Part of a small language model's weights.
Architecture: LayerNorm before each block, rotary positions.
Training: a variant of Adam for these matrices, 152M tokens, 13135 steps.
Each number is 128 + 24 x the weight over the matrix's rms, rounded and kept within 0 to 255. Layers, rows and columns count from 0. Numbers have three digits each.

# q: layer 4 attention query, 128x96, rms 0.155, rows 0-63, columns 0-95
# k: layer 4 attention key, 128x96, rms 0.156, rows 0-63, columns 0-95
# v: layer 4 attention value, 128x96, rms 0.136, rows 0-4, columns 0-95
# o: layer 4 attention output (transposed), 128x96, rms 0.136, rows 0-4, columns 0-95
q0:151118126139151132125109125162110151130083158156115133131142081128147145136106158137111146123111116145161126094112131106117149125108123143130161137120150121129140119105114158147153140141139137110117133136091124115103146137108140169105135111116121107098154128112142147118119153136107126091
k0:087153134132134096163141139131153134140115103130146148095098148094160139109124131155152133142140136167107137119125120113145123130149126143108109091139125106144136116128133144133098108133109153137097094138104128109126136119122119128111131111131138106123128132117135088133144130122132153089
q1:134106129197150104132139127133110134145127136137119105130096115120129140101137136148177128141135146127158134138134117120152091154189142135105173119122160098145154128129126151102123127136111115146149116109151102133135128131141148084101136146112114145160107132117113093127139150132111137114
k1:142120147132154135150085108155145133110124129132146171137143125133161112109137168121130161126151100127122142130103133134080106151103158097139099114110118129123131141070132158122142147149127116121098109169092101085116128137124101103154122118108138106095116154131106128141128138160151123136
q2:096129169101135150168151144100142102109114104078104105149132131155146136145117160131148122159153113136143110131096105134138115118109128129130128152159133163120126121122142140141083110141110132118128107116165121141162133103141159135105142140151174106150099098128111107160127088116148088113
k2:174138089135144148103112091152105140154164138134112105080113119167127122140144131162129134096115130139096110134085149127079107096104130145106130160135146124140124116123108129142139108154162128141147123125130180085145144126124139157146133137137135125116143157093143115129139120136114133137
q3:118168139101118092118117104116152093126134101083146127105115145117122094068113144125121147150121152132117108123141136136118121099118141089113144100161136149122133139151154121146130139145101170122153145117151126109103124127134131110122128121133111113143145103144148122161114138145134115150
k3:113127107134135117152107137113106136117096112136129116141117124186121112144140098110129112104154095126161131139130134121145180132124106146102166146128100129133129115114122083123131125123123084135137089142102101127147130130120153119161149139132149103128099137124115146144149137155121137138
q4:184131111143112145186041157116092136159133125162121121109106117124145137115145081145143095054119091107129120115125169149145154129162138160157103124165132108134136109112141147101145133137143091106081127103088142179129119102100134138111125147130148145106139151129112108127129143130108168126
k4:123137121073101127099127162141130122124173163109099118129182163116163130128137127135125131131113116106106152122110121146135078124127131109147110110106125124123129126151122116140131119113130115119134110127154114116104105137163158155118128123122104150133187139133089131127105133138133130148
q5:118125142089150123105158088129155097120146135085119121133103155144120134148156115099157160144138148094115131126110084159099137141081142118123093151129128133119152152140109134102117107129116161128100137163149116157110110120130116116136106126146137137112125109124140100131147136112161114127
k5:168114104137146139115114140087134158130124126158115126120101100144173142145152116092136127112106092131152126145164154097114128083168121149120194155166145111138141121138153099121094109107138138118100110112112140115167153122142128131136143139137128113099119149100089145104154121120111141135
q6:128096096147144114144098152112091174149102069170144122145115139094180154141144107178139117089121087117118123130140135116143137123153128151169114100112122120139118077084125127129103124124141152107096122093096138139123144128128145170103128130106163120121139134139131140123154159123117161161
k6:123098121139136128115115117139125148116166153145126125121134108116182157116112135126109146115137108130153156120127119119130108160135106133130125142139126120139149099126139140142136073132142131147142061114138088107148107114169109163127141132128115127132152138121063145127113105126123127154
q7:113150133066131092163151131146164062111127124092117124170141115138121110160162154136173152152120155111122110151108088139147153171101165149120094112136129136130141120156125160107139129112143113117124120133100122133117124111132135151131110151152127131138137109126169128144124097117151136118
k7:124166143182156150118129119081126148134112132177143121108107111123152101116104064109176126120146127123119156138137144139106126099133131118140177167167110106150113110132106125118092100111120119120134112114119162155098157119133148153078169124131181077120111116117133161120149141118112144099
q8:097130126129152132133130161097078198144126104171125134138137121126157135086111086113156134102157087140135111083150133144091116104142126138158160121102140077139117089050097123117116157137102151141114179113131102107110144116149148167135144106087192118103151126129149131119126135142098168147
k8:143133149165124075107111139170126141103147167129123106118174122125141135126108162124122113133147118132121151139093133124129152149125152112124151120115092120136135136154138173157169116139157112134108088143117104121128096134134127145114134127116071130104135139124085137121122169130132105100
q9:155077091133149071181119114115126109108103085129113078127103148122123124156143109179171131084112122131128126142136111151169154131131124180127092125116127120147124144106097125143117151119152122118089150122129121132115144112113167142120109115133159127161112136144112066144149137177136157151
k9:124108126105132145099108173105144180143138177159163150111129130129151115111115102038158144107130112118118124108142105134094098091150108122166131173173144130165108092155110113123106084110102131135121174116104169139090116099133138131099131117106150084138122140125084162128149180147101137108
q10:130127103138147119152123129103097167145101128141109124142097153122158150111122147138151116081124065157158106106178142142129138091115156126152120089113124081120124070063133160100098167155142131138139161131147107092094142115152182154117129130124137141121109131145155085145141145154110140178
k10:170115168148139109105073147177081134108157134158120090127145129091151139132132098136107132133112134128121077124108189096107109111164163124138123092119143095155113129174137154155135091114150130154102108133102118079118128082179121150107143130145125127114151134116099157118123156121104107152
q11:100115119128121106179119111107136098102107106106129070097155171158123139172153114119146138118121106089100103123090144115145125115122124177164093106101139141129124130120141140103114133100121164077144133145124102153108130093099150148117125117163153129136120120134127113145150114143155155129
k11:149117120117128176154129105121122165167114100177153151149102147120123110117112108094176139140141128151120128137112111131093117121145093117145136139158164106120138100105107103110107131129082136154108199080135183094076089145123133119065153116122182098104110132120140120121138151176117186095
q12:134143127142164099127146123099121165114097146162095111145119113126128136103110121118147114103130105175145115118146104144178160091110129165087116146150156116106109067088120098099112173124140158158142151157149117103135128146136166155147137112156121138095086164148098048141135121163103106133
k12:119112155128129155114088152156102171098147125154119123097121131112136161135180094150079112111150123118069086104109188082098133141137135144150097101087089123155174135132127126152151059123128110113105102138083123128109147055189120162124136146154121097146159164124105160140113123089102107215
q13:150111152111130112122105121112124107143131093158137138138129146121133139136156152145182128100118101100173167137135111123103110100131120103120121128165152111114089104119147144129127124127135117162145097115131118110124153141105153161136158110155154157137100131147099114132143163136110122126
k13:133124144129147128140092121140138145099122081141115132119123123140126136135166097126129148125163105152112137111127171102073123120141140153113115120115118091153111116135113152135108109127146135124114125125118142137055154095115141137111160127147130101116137157132105131122185183143102143146
q14:122139128112108155118125105113175111133136158109152121125123137120097117151129115134106120158125147130100104131085159107104101123172076153129142110164163177127146165178152094122133086158109123089151084108142153128171118157109084119142120122125103151137200106114138184139114139096132102083
k14:138146086157130171175197120087149078120094115077112156134120125110081096154105182108153135133127128164142146186140082136137145152108093109098150115159120189104146163098159125123144157094111144133173155154175106135160130152110127089117082146135126109120105085123179087127116090107171090107
q15:139149134118174115115169136098101162160126207141156104168145113134108149108110122111084125128099133158122093122098102152185164102095095155068135191213114163121081051077121099132124113174141163153162128177102122112175112144114126139195174131149117101087153159103075071146100129100132056121
k15:116130135152141161117106100132153108094138143116117097118116134152156162131145112138102139134154108147178141142110148096140124108148116152137104152138111170156139139155135098158130086148114107114130082164101115152159134094101152152125096137131130130117165092088115127147098131078132138119
q16:114091099105134105135109170104170141121117145167098124141107144113164165150133129142120143110149127119132110120140143137082076157076130130147162110117133132135123122136168140105125094143125091135129112131149096114119172155129141114117154085101113153135111110153086145129114181145116089103
k16:103105142097114132135159097108131099145119127157129094109123110131126105126148107099150125118168122141138146116112138115079140145113118131103143126140115087134084112104127164142139152101166184137139154131127122115112119167164130121088139145123128116123115121133095101123171148169111128147
q17:112122129120105131122108135178125089153165108108147155095109169110112110135123140123107152160140164112117159119112153115086111139163109130187153096121117157160157155151122123144139086165076083087158105064112150108129098135100112097127108104106096156115169091099147201111112168117133158098
k17:103141117164116136123185132105123115165118153098129096180130135118095090127075164099149138155119143152171138173147095191163127173094086070123134141218184163118107144141163107115107187129131155164138140146185111106147088199115142090127113142097144117100103097120150095124095109110153103093
q18:109132161077087101126103123188140060148178132121194136146116147108098116126168113101140169157117143064061095120084144120125129123133128161194120107082099135153108158156140144146175103163101114104141100094098154134151103116112084106111119124127097136154172096128123170122156126070141132156
k18:098126104168125129130171139096099132157152164105188120125107166151076083102099175086131108157108135165144126186103094170173148138122129113115102142187164142093131126122135115118157163155119151144146127141149080102149111168112119117125106123060095141115116075128176064125101068131166108049
q19:130123143113130115131113132153121095160135133113141134141128111122143118141152116100120179179142114092124132099103114156159135155135125153138166122116114149188071149147116147164139137142120111109132125138103127140142113129123097130136150127072118124131110105099129140106138130124165129133
k19:146080109165104143144180145127120131125161176104157105103113176107123107127140109115129153150103131111142132145126099148161118138114088121153133101119130159150137158158114125153123141113111141130133138135127090117118141158130093116128095126070134137118107102108150136118108087119162126118
q20:100130089199123095138122129177113150102104154100104127130144124117093144112084165109130123118079198143150150176144101130157127178121150103063120138133146101107108141126123170171148158130147132159086120147149111132100143152130154107104118109132136112102119161153145106107092109132131161122
k20:100155152099095099134072172131118131083130108124118144117158103117142171139139112098110112100119149075115109126109197088136166114124145123173092119082091062114067143097185148132120160127114136106066128113099157108128130102146130120133128115136131162154128169194085231119179149144103142168
q21:140116094170122095158158113169118115121122145130156112095074110130131129144104153219091114130156104194149132158142132154108125137157134138139148109087139130106182103110098132127139153124092143153125120099148100050090151127155178124108103142079089119131140141152146078097118107178136142112
k21:125180113121135135122122114119127101156127115110154160138131105135099141114137123154125116133160136183108128106109157148099106145123122117125175153131119099096114109128108116111131131167121146167098151095165139105099137145124118116132157132146138098137154168145079119114103148161103116154
q22:135138124097134120140136114134123108133148124110162153140114127112123121125137105105113148162102125120101094068089125121107135103166144167172139098129114155166111133110121124154166097160119097103129102110105138081116114108155130117120174121106138135164169111084107121133175176123137121168
k22:117110125160120155188171112124135143141152133112195115126113145122055070117129127097137128192128133104158123123109053146152098128147106129135131143144135177157137165134118129172126116152124113131156120135117160137117108193136103101115125145064142123137124092050162071118135112100168112091
q23:098143097156125058094167142169155082138153131118141135156121177145110099148110110120108148195106185111153123138110105170134146153130108108104145099141152161188103124196118105168153100138124144123150067084119114152105122154110137113122141087118131132085145052079141104110093162099144135132
k23:128140058142154063142129114139115086125171168115106146129127157130107103118102154151101124139126131125167127158183111162168163120115104118121124140124139147182132151141105099132107132121118148117127081137126121110157118160139177102114104123108132137136127100077123132123088123126131120133
q24:073184106140145131154112126142133108131129141161157112104139139116109132133079153096084131137118169113098114125108155128131179117120133173065072137123151099112128113096125112084085167151109171098076143069162132071134079093122150141121115154165116149166120153145104108137167088108144132152
k24:090169141158143129172113129135117139134124115166168161093124157120118121136108162117077098099158158107114153118106168123151142125152132144111064153145165108120144118107160090114114155192116135119063134071129097064125127130110149102092135126131107113177130102140094122100141123123162148102
q25:115132140101135171120158115105153117151134109157142108134148153106123119139144106120151215163133122120143093157086085142106132096152133168115139116128088105143038104134139115144093121101142129096157126166128125140140133109111121134138130126153149125099134154117098080118160117137104100185
k25:157152128145125158172165128107151093126168124142181115130099179103138116125125090113143158139132128133106087137092135159127136129186106163127076118160109127178109103128140101175086139139102127089080134140108148102086081161161156153100130129111146151101089123139143075125173112140108152149
q26:122117120198116104174161125141109135162062074167092110139080107124169145173131122167121092111154122159097184161108142123131113125158113128146133093120138157137161118150115146136116137088107088109085175155144116103093092195126136104084083098103170136114080131136130140166117099187145159059
k26:086108106144093097131103089119136135160060081142125128132109096090180185192149125175097118122154123171080150098084169121069099147160152115171145104102165155167113117153143121087108149153088084129118166141217124099110094146118099133132100092148150118154111117113110151173099107138131153139
q27:154174159107062111161102142117137116091138118107094125149157120144091141111131163069173130137110143125148121125116162143105157059104074115110106123148107126099115151148148111135170124097153123172141107113139155157172129125156117128162186126162117120084128128118117092141107187160118105100
k27:149155151114117136159128163133090123118129067125101131155146084110099118148127133089141183125091146128162079152100157157103144056119126112128126149101156112157109114171154106145151102153146090150184150130088162205163123150150135141158152112129103136090141097120129109103137153149142096074
q28:078136152105117164132076116098156130133114125155105174116168150123147143118144130134123170165117122104110127129098183108110079103129110178111132113079082129136138141138147126133129112120136136105152108121094122118129117096126106162143141097128135090153121114161154163125150101112115120125
k28:084123158156121155153089148116152143131145131128104137110153136118171181135159118117081135140133131097095123151132176108096088138136107157121121123072074138122176135085143149124136114104113124135146173107125109088121143102139119160116139120118153103145125138193147147111141122103127111129
q29:105112128107143130088134103106144119099153151142132108162195173135138111073145122118155142133124132095159092127131192151119077111133124114113096153144104134119112147156141126095116095125142138152167089130084138139165150111134087103130124145095121117161092100157144163115113094099127149121
k29:133112174125115128087152144114145124115137128115098146149183172160205124101141109113130146129140124130134128139123167088094109116134117130116116146108085146107154135111131152135137129073139122132167128135062089143163135087142073104154135153127124166129131097162097165126134123123135120111
q30:118172122141111121136113149176124090139176111132152167154082132127117125111118173102161132144112159167128129130152119113104122137136164122096094083111120079154138090129102149121122152135123174140084164095124135159124133090120134141108093146107137124123113139106142096129160124147135158111
k30:127142106125159125111140137135117134119160125165129208124115110120109129133088188168124127122109135166165125161170120118116136108155174160096098112140153130149157123141111107110122151172137137089070117082136140107146147125121153148130099113123131102133112140118109117120104097147135161100
q31:098132143151157116115136142145131124167138106104136123138123132105131104144133116130141158132120125075104147128113115162137131146148155121151116111134069117135066128201121165087111157089131072109125097133137153137149109097112145119072108153135131192161086120137153079107109091158123166165
k31:130113133152157121152149143137088170139156136099120166121120163147194073138132140152124154131121137074092145131130134162124126143157154124114083086157123126119105139174137124118107156118154088098099107119111147093100097128140123136097092131137115164132081112149156111128109118142101161167
q32:139111131215092152147081116144124126124088122137137077107097126171158150139166134128111058090126113181105093147125172090121110113131139153119065129114127154137107130070135150144113125137120108156102188167114110133126107149134142095112147089114107135166096142152064101154132135149187112123
k32:127113110172101142136094126128110178144127092126152085091089078165157150152163129130143107119171135235129120118118158089104076130158154130158115124147188117170151135080138091105113139112104103105091162124129119129098112138152100161106160096118126107160128117149091126134124115178173135117
q33:116162154140114129134130148133138146124139157104118088142166141157124120118146133118122131112103134119136126101127158154111142144076103132126095118105152112121102124109148098124116120101135135121109124122132131130120082111146091156145131133172099121172138137145135155126138124122147117136
k33:126157146131106129154138152142143160117124155148153098111163150159144107134114111084133133104071144119109132136120146125146138156124112129149064108094161117122114127126126118141137104111132136126101123101117117136126107129157117098097137117144121100132140106147138136099132138101161121110
q34:094190093115135143186099127091139101141156135132127168140093179115125134147107128144101112131111131068095139153138132123059118078138114118155137137131117150141141161087182126173124117064107148112108126042156113110155138128106118108137115166163108142149147122148106121107137134112155094106
k34:155172106153150170174102121111133088123149145154151167170122117075136121126126123150118124120163150095135164149155145129100109127133096102164129093151175114103123161103145153140116160106151143097116147053158117115166110103096131125135086162125137094134161104147141096122148089104149078092
q35:120119102113104143107136134167122112207133111111110190152088094110167126126133159127135112119140133140101125108186129125049088161077141059104129133200161131154164145106132160121103080095117138133093171139102127119129129171112133110168100130112119167136156128098198133160134140151117127112
k35:149136120112116092097163112138128121138088159155084193161116070101131131148113203133155142143113149133129134105178108091153121138094154128090138105176203133164108140141128154091115118055151144130132133118105161104132131142107148119145077161133151125118119131045155079170147082121124137098
q36:106132125092117132117116113145140094106152122125107128090186128189130120149138123132146113102105126058114153158137134141109092134113094106173119130098141143124113189163147141136125135109166124090117129105119120134095095137138118113087087145148139136150121105128137174071105142099171141110
k36:119152126079134115120070092108138125132131146091113092083179134145166127146161099119138121106142151103115152138160134151149125123114122136163105132085139140081111165159172116127140171102157109103133154135131103128142105119144091118119112132132137141116192110173134153110101119069154110140
q37:146161181113111117088121143123152132113131121116128128138166161132106136100130152118161135118102126094148153105139146111118110100109150167118150118137139099114178095123079116088111096083125112169135122141138126133155111043095105147162165140141121131133101172130175158151128142108105155138
k37:143119173133103133086141178158149139122116092157130134130164154149120123118110128113149179147109122066123126141099146068116141122112156137125106121109132130152191110134111115136153078122123116140135122110144102136116118067105116112112125134122125153124091140148163134134124196112129148079
q38:143089123154111164162125135075126175133116119138124104116123111080165148148156095156142101126149133122114078100128176140137153134128117147115123082141152161112118118134138105140119124157122132096118150126173104130145117155147108123158125092107117117167149103135126123146144074145120094109
k38:096083116165133130163127120095116153151106130128145114132115119086190126180141109101150112109088125155105110121173112107141119112102100139128156139114115093140109122098132171119123124117102142142136153149156115127180145141154123112126139115124163103173117103105136109135104102146147136110
q39:160079143161101110142129171124120170127088148102141120147089116096110139124119130130092091117093104105109127152097099093129114150125166159123111112073097122139159120109141111159128143134127142140128142166184103134110142118115152090151175081115116109156139130135092166132135187125120046105
k39:127152141198094135127116150128138128137119139103167072139088084119101150137135096132123111114161099105084154143125094105113132118130163127129127090091086103142115132095121120116126133115133181104122143171202142152092158130144128118144174078103132135159133141102111144124123160178118097140
q40:084132181103121110071107150123176195054139136160145137117107148170108160142106086146186116094146130127162112106156124147145145091111096133153124090107096129144155103136137126117144141102161154116146113126120131143111117086169138166162122112113103103121124140089155142116128173123113111111
k40:106117142136180157159134141147149156097138125151157092089134152170096127135105094142170131115137131111109111174147087136128135101083102134084143154078118133153172118128120103110143111091123159140143104109150126170168100118167160148166107140111153100129148126051133124128083150103128112138
q41:119061135122124133127092106158106123105137061151123175103082117142109134154122107108191116146140120139107151126143158103115133082153124088151163093138127103149137150162122163181150169093146110153091168166074130131143155119129103103118116111121154162110129098097122105096118121158134175146
k41:129086119090177112152085106157084126140170122145104125138090117092096118151113096131153142173128146160122102113125121121123121083137134126123183070126163120132163159176130099120124150126120085147100155134094160135144179098129123172175083099122162150133144142127127117151116094143088133155
q42:139147142090136159156079124123116164116162141097090121131141136137115148093120131080110145125126099131146179095152154137113116143080166144113096125121114095139162183104132116118166124158112114144123111106112142155123136091107096126143174162135117111167147109130091170112098111110098104166
k42:140151162108158172140103161161108151136147155099110099156146123146112141102108151089117145146084098085145154131131090148096113164114154140121108080137098120140152142089129166169146095120153105123112129128082130141128186112093106108141146158129119118159144105114122162098135129120150112116
q43:176102168134069108082148134133115112108142143139159183131136145132103163165130132145177096171124132099089139099144092082146115123100143114154187103094133080102125135167119171166143135136114114166128179126137133081165106125154090119090131103156121137077164134134172097155120151082123133145
k43:139098132091113084064119122146127141120099165179132140145129121141075129133131092141136148171106157105126096125143105109119154078118143134146123126102158066082137120154158149128139121138097126175162179137153127134115110118147128129111115074120114147107154167192173155156138165105075136117
q44:120151191078120175104124136132121107114142141118144131115148083170072135104157095145143105122115120102150173106131126137085141141102106111113133120175192090097162099153138098125133116142135131130150137121114099168096139113157083135169123176104109100127162161127175117119153143126130128120
k44:107111205071115145114147120149145118124087117150114118140143128167105105135146121110137136113065173135138162136163059141161127125117138172099167140104176108089127100159131125124135096131137135150135117099144091171118175092128111084166095140121112131101138150120175119104140132129148157127
q45:127133118103156114169125107124149071127154139123114110172120143096146133114128131109124137094120106107104156173120093120131154123129162121149135141123127116106146099107139121105108124137118143097101095125190165101155146136121126147159085143136101141155136125136110121143171113079151153141
k45:133105145128163137128168104099139132116137135142157166126076161096131119104121129129093116087132153112111142158080138105125171158152155127177096114152152120111112115128130129140126120147133141093118099151181106077171140139106122114133119162129129143114169125132143132142161113117171125118
q46:112089115141170147160154146139155147136084163165113123121121110088083137110108102080082127130123144108091091079079128133166154133143094140155128130106150149151128098128132113124115113156127173091144111170162110138121160157139159103161146098131144155133115142122096165134117120121096130141
k46:089103121185140136205160166146138131130119121148137096133113106104109148107124116088087098090167117100095138099097118113187130112137103143144130150129091153132122158117110107146124122115121165114112099165145144146140147192175173097096159127122168174143094123090116110133131115146135132132
q47:099165136100129175088168139123130149110148115083143142111177110119091111136155117091165172174111158119146108118109126112078120098171093096113115130123081109127146135170151100165119098127148134147151105117144120166117124141130134128140174098162179121115194119122153150077128122145094110134
k47:158185130103114153105111147147130098100147126106127098179169126117104123137142097084126143183104141112115074150144103116141105084121110130138122146068070117110095151167133119157141117151131108136132120127109175152115127139133177118140145112148101182155143134171123101097141128144088110130
q48:152107145075150158161149144035160132126122169136141128162122133077129116165107164120175121112164113127140092098161094144145107086109133157083154143159143114112109129136188149147124125070117126132119133182147142122180139144122093155161148158151123101108174109122125087130138065141105062092
k48:166121147088158150125114181119140112132128116169140174179092156094110117149083105119185143142106131093115085107110107120080131113118087122129136128143116119114100116130166190188147138108123154135110149184076107187152096138117093157121105150132158116073135110108144055105164117160113126084
q49:138123116138123126169059141122116111109092119126135121149110119126121156139150143165137115123147115168120125156127150139133165142152191155098123085141169118135150099097136141173186140110135150138095143166131109123116174108104106170127126152107150092098092098119104059124125103096159131140
k49:144108104127146123175082151103107119121154112149140150158075138117106136135143134170127121140130158180141119135117147142115153116154165149121165096142147143125130102096125081134152118134118111129066150133147090105127184121102116178143122149112169085124117117095120118112090112154135125135
q50:121135115172152132143142145075169122117159188138116074137144158087156100132097174163160089088135144150191094156125125123149158100114116106076119134187162152112107078101134105071089133116126124140152108164136128114205125118082139144147112142108096126135161139137093093183123143126143096104
k50:104100120169150135132169145095166105123114130117120160124127148117195106118089150140187110111126129160164135150093159095117144127109101083117136153196136142177128067095138119119090169106133180124124101157124112146157082122080117107124118154138097119102165118109129103143122163167151153100
q51:174119133097123102171130116110151097152141116123097098133109098134127133130128101132113122135110130105124211148103134155120143201150105134175122130151199120114146158159115083118146089140139126127107122124136125137125127153108110066129139152129169123134155110123127159113056133144112104111
k51:114143140097121119114119127099157086163089121114093080181133101118134131130118116094124179146097114118132173135149091172120132143093133125173142127124160147144091150156137124113155131144166113141165127184146090137161172139093101084103130129132162147125129112121142142123089104142133121137
q52:090153109150119163104053131108126129138079123132113146134152088134131152121128178106105133145130117126129126110150181111106033150083159155099134106128167124157192131118152168113099139129099140112124168123070123150061169145151134142086150152104126122149123082125154173118134109155107121124
k52:108139143134161150114106162173106132136099101123077109159135103119148172164132187165078102140142146149120153108172110114123096145126150184076140116130117175136167152088122149135130104108122118096095193098059098113099155109162104153094132156126175113137121104104144149104132133146152117091
q53:134117150153115174142160088135105116128145104131152143100126150151104147109087109103155132139081119098149163116095136126132149096152118142136153117136107130131087134149116131123111164142112176100138142096136150146176119146083145108138092125116136141091128150124194132125133072089132192120
k53:131118155141142132154141084125117096126125145107110137105095155126145136111105123159143136085106107114120169109108110094166145089154122152133113158103100114134138145131137150121118163151093099147120126112160133120167135099114143114134101097104133135138097151151153128154127078106110168119
q54:090189161129079120125139116102153102164129149122185147125147124111136146103136100139112116182087131108097128163104131117123155138136121150096152122146112119090110110153108099136163120169106133153153092060152111099133141115136117110142130131148087159136121175154129065140083089103143101153
k54:094159170132083136110166140121124094144109141138139154116113136111146127097150122144121154133092175136129124137165139144125127099094116130158110136165119064099133112118134123097132101173134123183149139092163068097091136121130139120108129114116041161122093139200112127118134124151112128159
q55:124153110114125130165109145123175097120090091139119076089104126131164118162147112132149187166133162130114083146109118175134154123146103181149143117080153141144123105099104098144112165091145133120098196137110102131107124078102135093121114098140150122124124149140070122135103138171136167092
k55:141140099156118167131088131118171108135147094159127101091130122100174147165115107107150131139160101156095071126112170152139113121139089142176141108095122161148138099150114061116131165187133106102086188102135118089129138151146109130104151118126180115130111119149078116124088115140141133119
q56:155144151039124117091112085126125156122142176103137159128120113164113128108144091079135166110096125111071163106142090130124084162116165160165121165129083134137094183120132173121146139151128121128108130110137143138123131112122113131112118159118191145139191134129137135090109102077106150156
k56:114138169113121133092116120135109148130152191129142109123109122170101114126150129090133162130114125070120144110141067118109111153102150154124112144139084153066082150104120195125176123139151072104127112130121130139137136110113125148118103146104163137102140120170124162099132107084117132130
q57:094148124134115119113129133078145139161115110147187177167154161098115115127138154151109120153126159141122177124067153166092124160151117150087109126124137107079165072135117094148125111140093158127156122082160116138152124120119127158149117138110122099148184140125153107136112111137080100103
k57:092156157132140099114156150101134077152085117163124173215145136123160125149101154145126134138090136142126165147141124144119108138081126139094124143077129121116130094113124136142127111167122140154158114107173134127155157097123167157128118152120098115134082125136124101130128140166083102085
q58:111124148136130110060103106129128149138113145147140149103081077144113123124178086158100182171138125120111111127117186119108076123107077156110129129117151141133138132177116077102118086085098182097112138137124093109129148120143107132131141093140133174105093140144137145133116073191139165157
k58:109116157172111125132128138143128111130126150136148119117132134139137117133180119122096168135161128127107124091162148089128072143093084132112141110123145145125141115171105109062130078103087155155119170111123067112096130113157150130141124088139162158115070147183111139148129089149167113126
q59:133158100099128120221083122123135098094096066116131110124120170128114126128105110108150115076071096141125138135105169095095145082167173166129111128115132129142117093106159125164101130122128143126111125136155120166103175125128147169109142107093124110148108143123163152139190100074162167123
k59:131106136134132146197122127109100129094154059135124134121101146123114118138120134157134108099164107176107145159105170070114140140172147165144140124101107145163158142130122122160154118160089112086095120092161134116156174097127136139098130165094168106131158100090145117109128100140163137116
q60:170144150164086147174074125066146152100091128146077099139188110113159141119135165168139098132158150139164146116127129141145166155131129129160103150139111162102056147069142153130157123127193091113142135151164142119135059149128114158112131170102195072114098111106115094136047136114156127120
k60:126109102129105101167094122092130166106105110126070117126123108103137118109144134149157138117083155176156143141114141204114140117126138129151138170098115172125085128052159161112130165120155059139148154163155117159179082152119094167110148158119200089107098093113151092109081183091151135131
q61:156150119130115077128127125150089131096129086124138115163141113135107152131123148081146143119121137154140128084146138152130128129103169123108100128130162071137103096142122150165106138135124139185087132123128123128131118122183154138099193102153150130136131116091142097128173179141106130116
k61:134132132109138097120104110167090150112159082163145128169136119154064094145097152114127145139120143146116087127127125151117168111152150132095080150123158110162123136170110128166144089143123118133106125112100164126119140138161161116088166100124131132139155111096105108105151165156101144097
q62:086131173185128139121144113153114111177105117112142196145110125102097135109120093138101105134140128127089152148082112113128187131119147111109131113177146108099099135116127107127165134117116121128136121084135165093138141136140151145132096163147082126115138146138108056169115126120158101149
k62:108132164136116129172183129112111126131086140129135188141070131120110122071118140131110108123108174135129143115108109189148158145106181112116131114180178085123120127112144082099091128111111118168122133111156132100092109136120162135147078111117069124126115151145163102115164123151117131144
q63:099176083155104095171127116167124065147148125110109162135117175118118155132094149165103109112068116141124113125135128153107114108093140104199131126101120143150162109083160161158144108138101093156163115080100119108117124119141181110095105122117090125160150135124150120128143207124146143149
k63:136134092133135085149131124151140121128158125108076174120148087124124127116105174168093117116143126165165148142123131139164107138143140113149132115116183130130167141126118142144124107110132111110170113048126148092129091126128145101113104173110092069142194137068132123135134150121111113110
v0:110106099090107100112139116140144150140143123153124149189121090178151110122130098072132149116152148105077145120164118167138117146087154129135154137105113157133168122173143095132188130149127133115133131118154134136169103120117122125121148121128097129103081119141130121118159152112131133109
o0:128113167171119174157141114120122151118101110149186096106126166111094124146132168174097099143138090150148130103080150093102174110169098126125121122140139135129090147102128157152092132116136139116117135123105130113113129104124141135120099146136147137133166117127101089136103100134096127131
v1:104162141191121129107134155113088137094116139099133117129103093139101134119109193171136090131117140134130083143158113115130120116095127097131101130115141108138174127122121106072114132092121131126138157111148167131189111140105114123103126141128124053096153133117141157145124115174133122128
o1:102147100079167135131158141101143120146129117130116113118152120130109129137146076088123160154137156133117111089107133174118125168174128152107131132108137118134093167148118136138151158134142145118145148164091111132093154081141123108165075109081149149143114127133142120089129111112138122130
v2:117126129109083137117131087150138119106118128122100142118154147114138116130161168125132145136174134153143072138160166073147118169108137118139105112072148144117159100091130161131152108093135108149138134126112153110114101148183118118116110140102122141106129157125161107160113141123112144126
o2:141126109098159098158120158123121092131145105162136110122106116117124148103125102116092134127122120119073172140120142157121182119165149131134122125168114121138097171143118125138102155130123161102091120118126114119088163135101135114116150127128134179151097125149066166086159128158129101135
v3:151107120155086148128138131105113143120123115128153132105112155091136124146117152162154147127109115107147146162073166129078188126159104124124155117191155127126109143119160100197124137146150154108118153133138090156077156088132134117146122124123110109128151121128156141123168131160104160089
o3:121162146110144137118123148143152150147140135129095133121145092149140122099120157116127122132122112155141110106187092140149071149094133116159139146102114139139179149107124140075169118107137112138118114143119129109153084175116109157098159142136141125130085101098141155111074140120150132129
v4:120121121113168106104142120114129102148130168122139137141158156180126141121161125136090121110148091128136138140128129094152096148133152124136155149128120134143130151114095124129111126156085118110057085089111120109092139146103151115140103171147176131161140137116109118133101109120117090149
o4:163112109123085128115098133134109132098114120130138125111114122099152115129126126147143144129132177125111111133103180090142124078132097165125107115107132161074109080138135132152133122119175129158155131139136119151154124144139117137159147077121101122130106131161137169147138110144154176112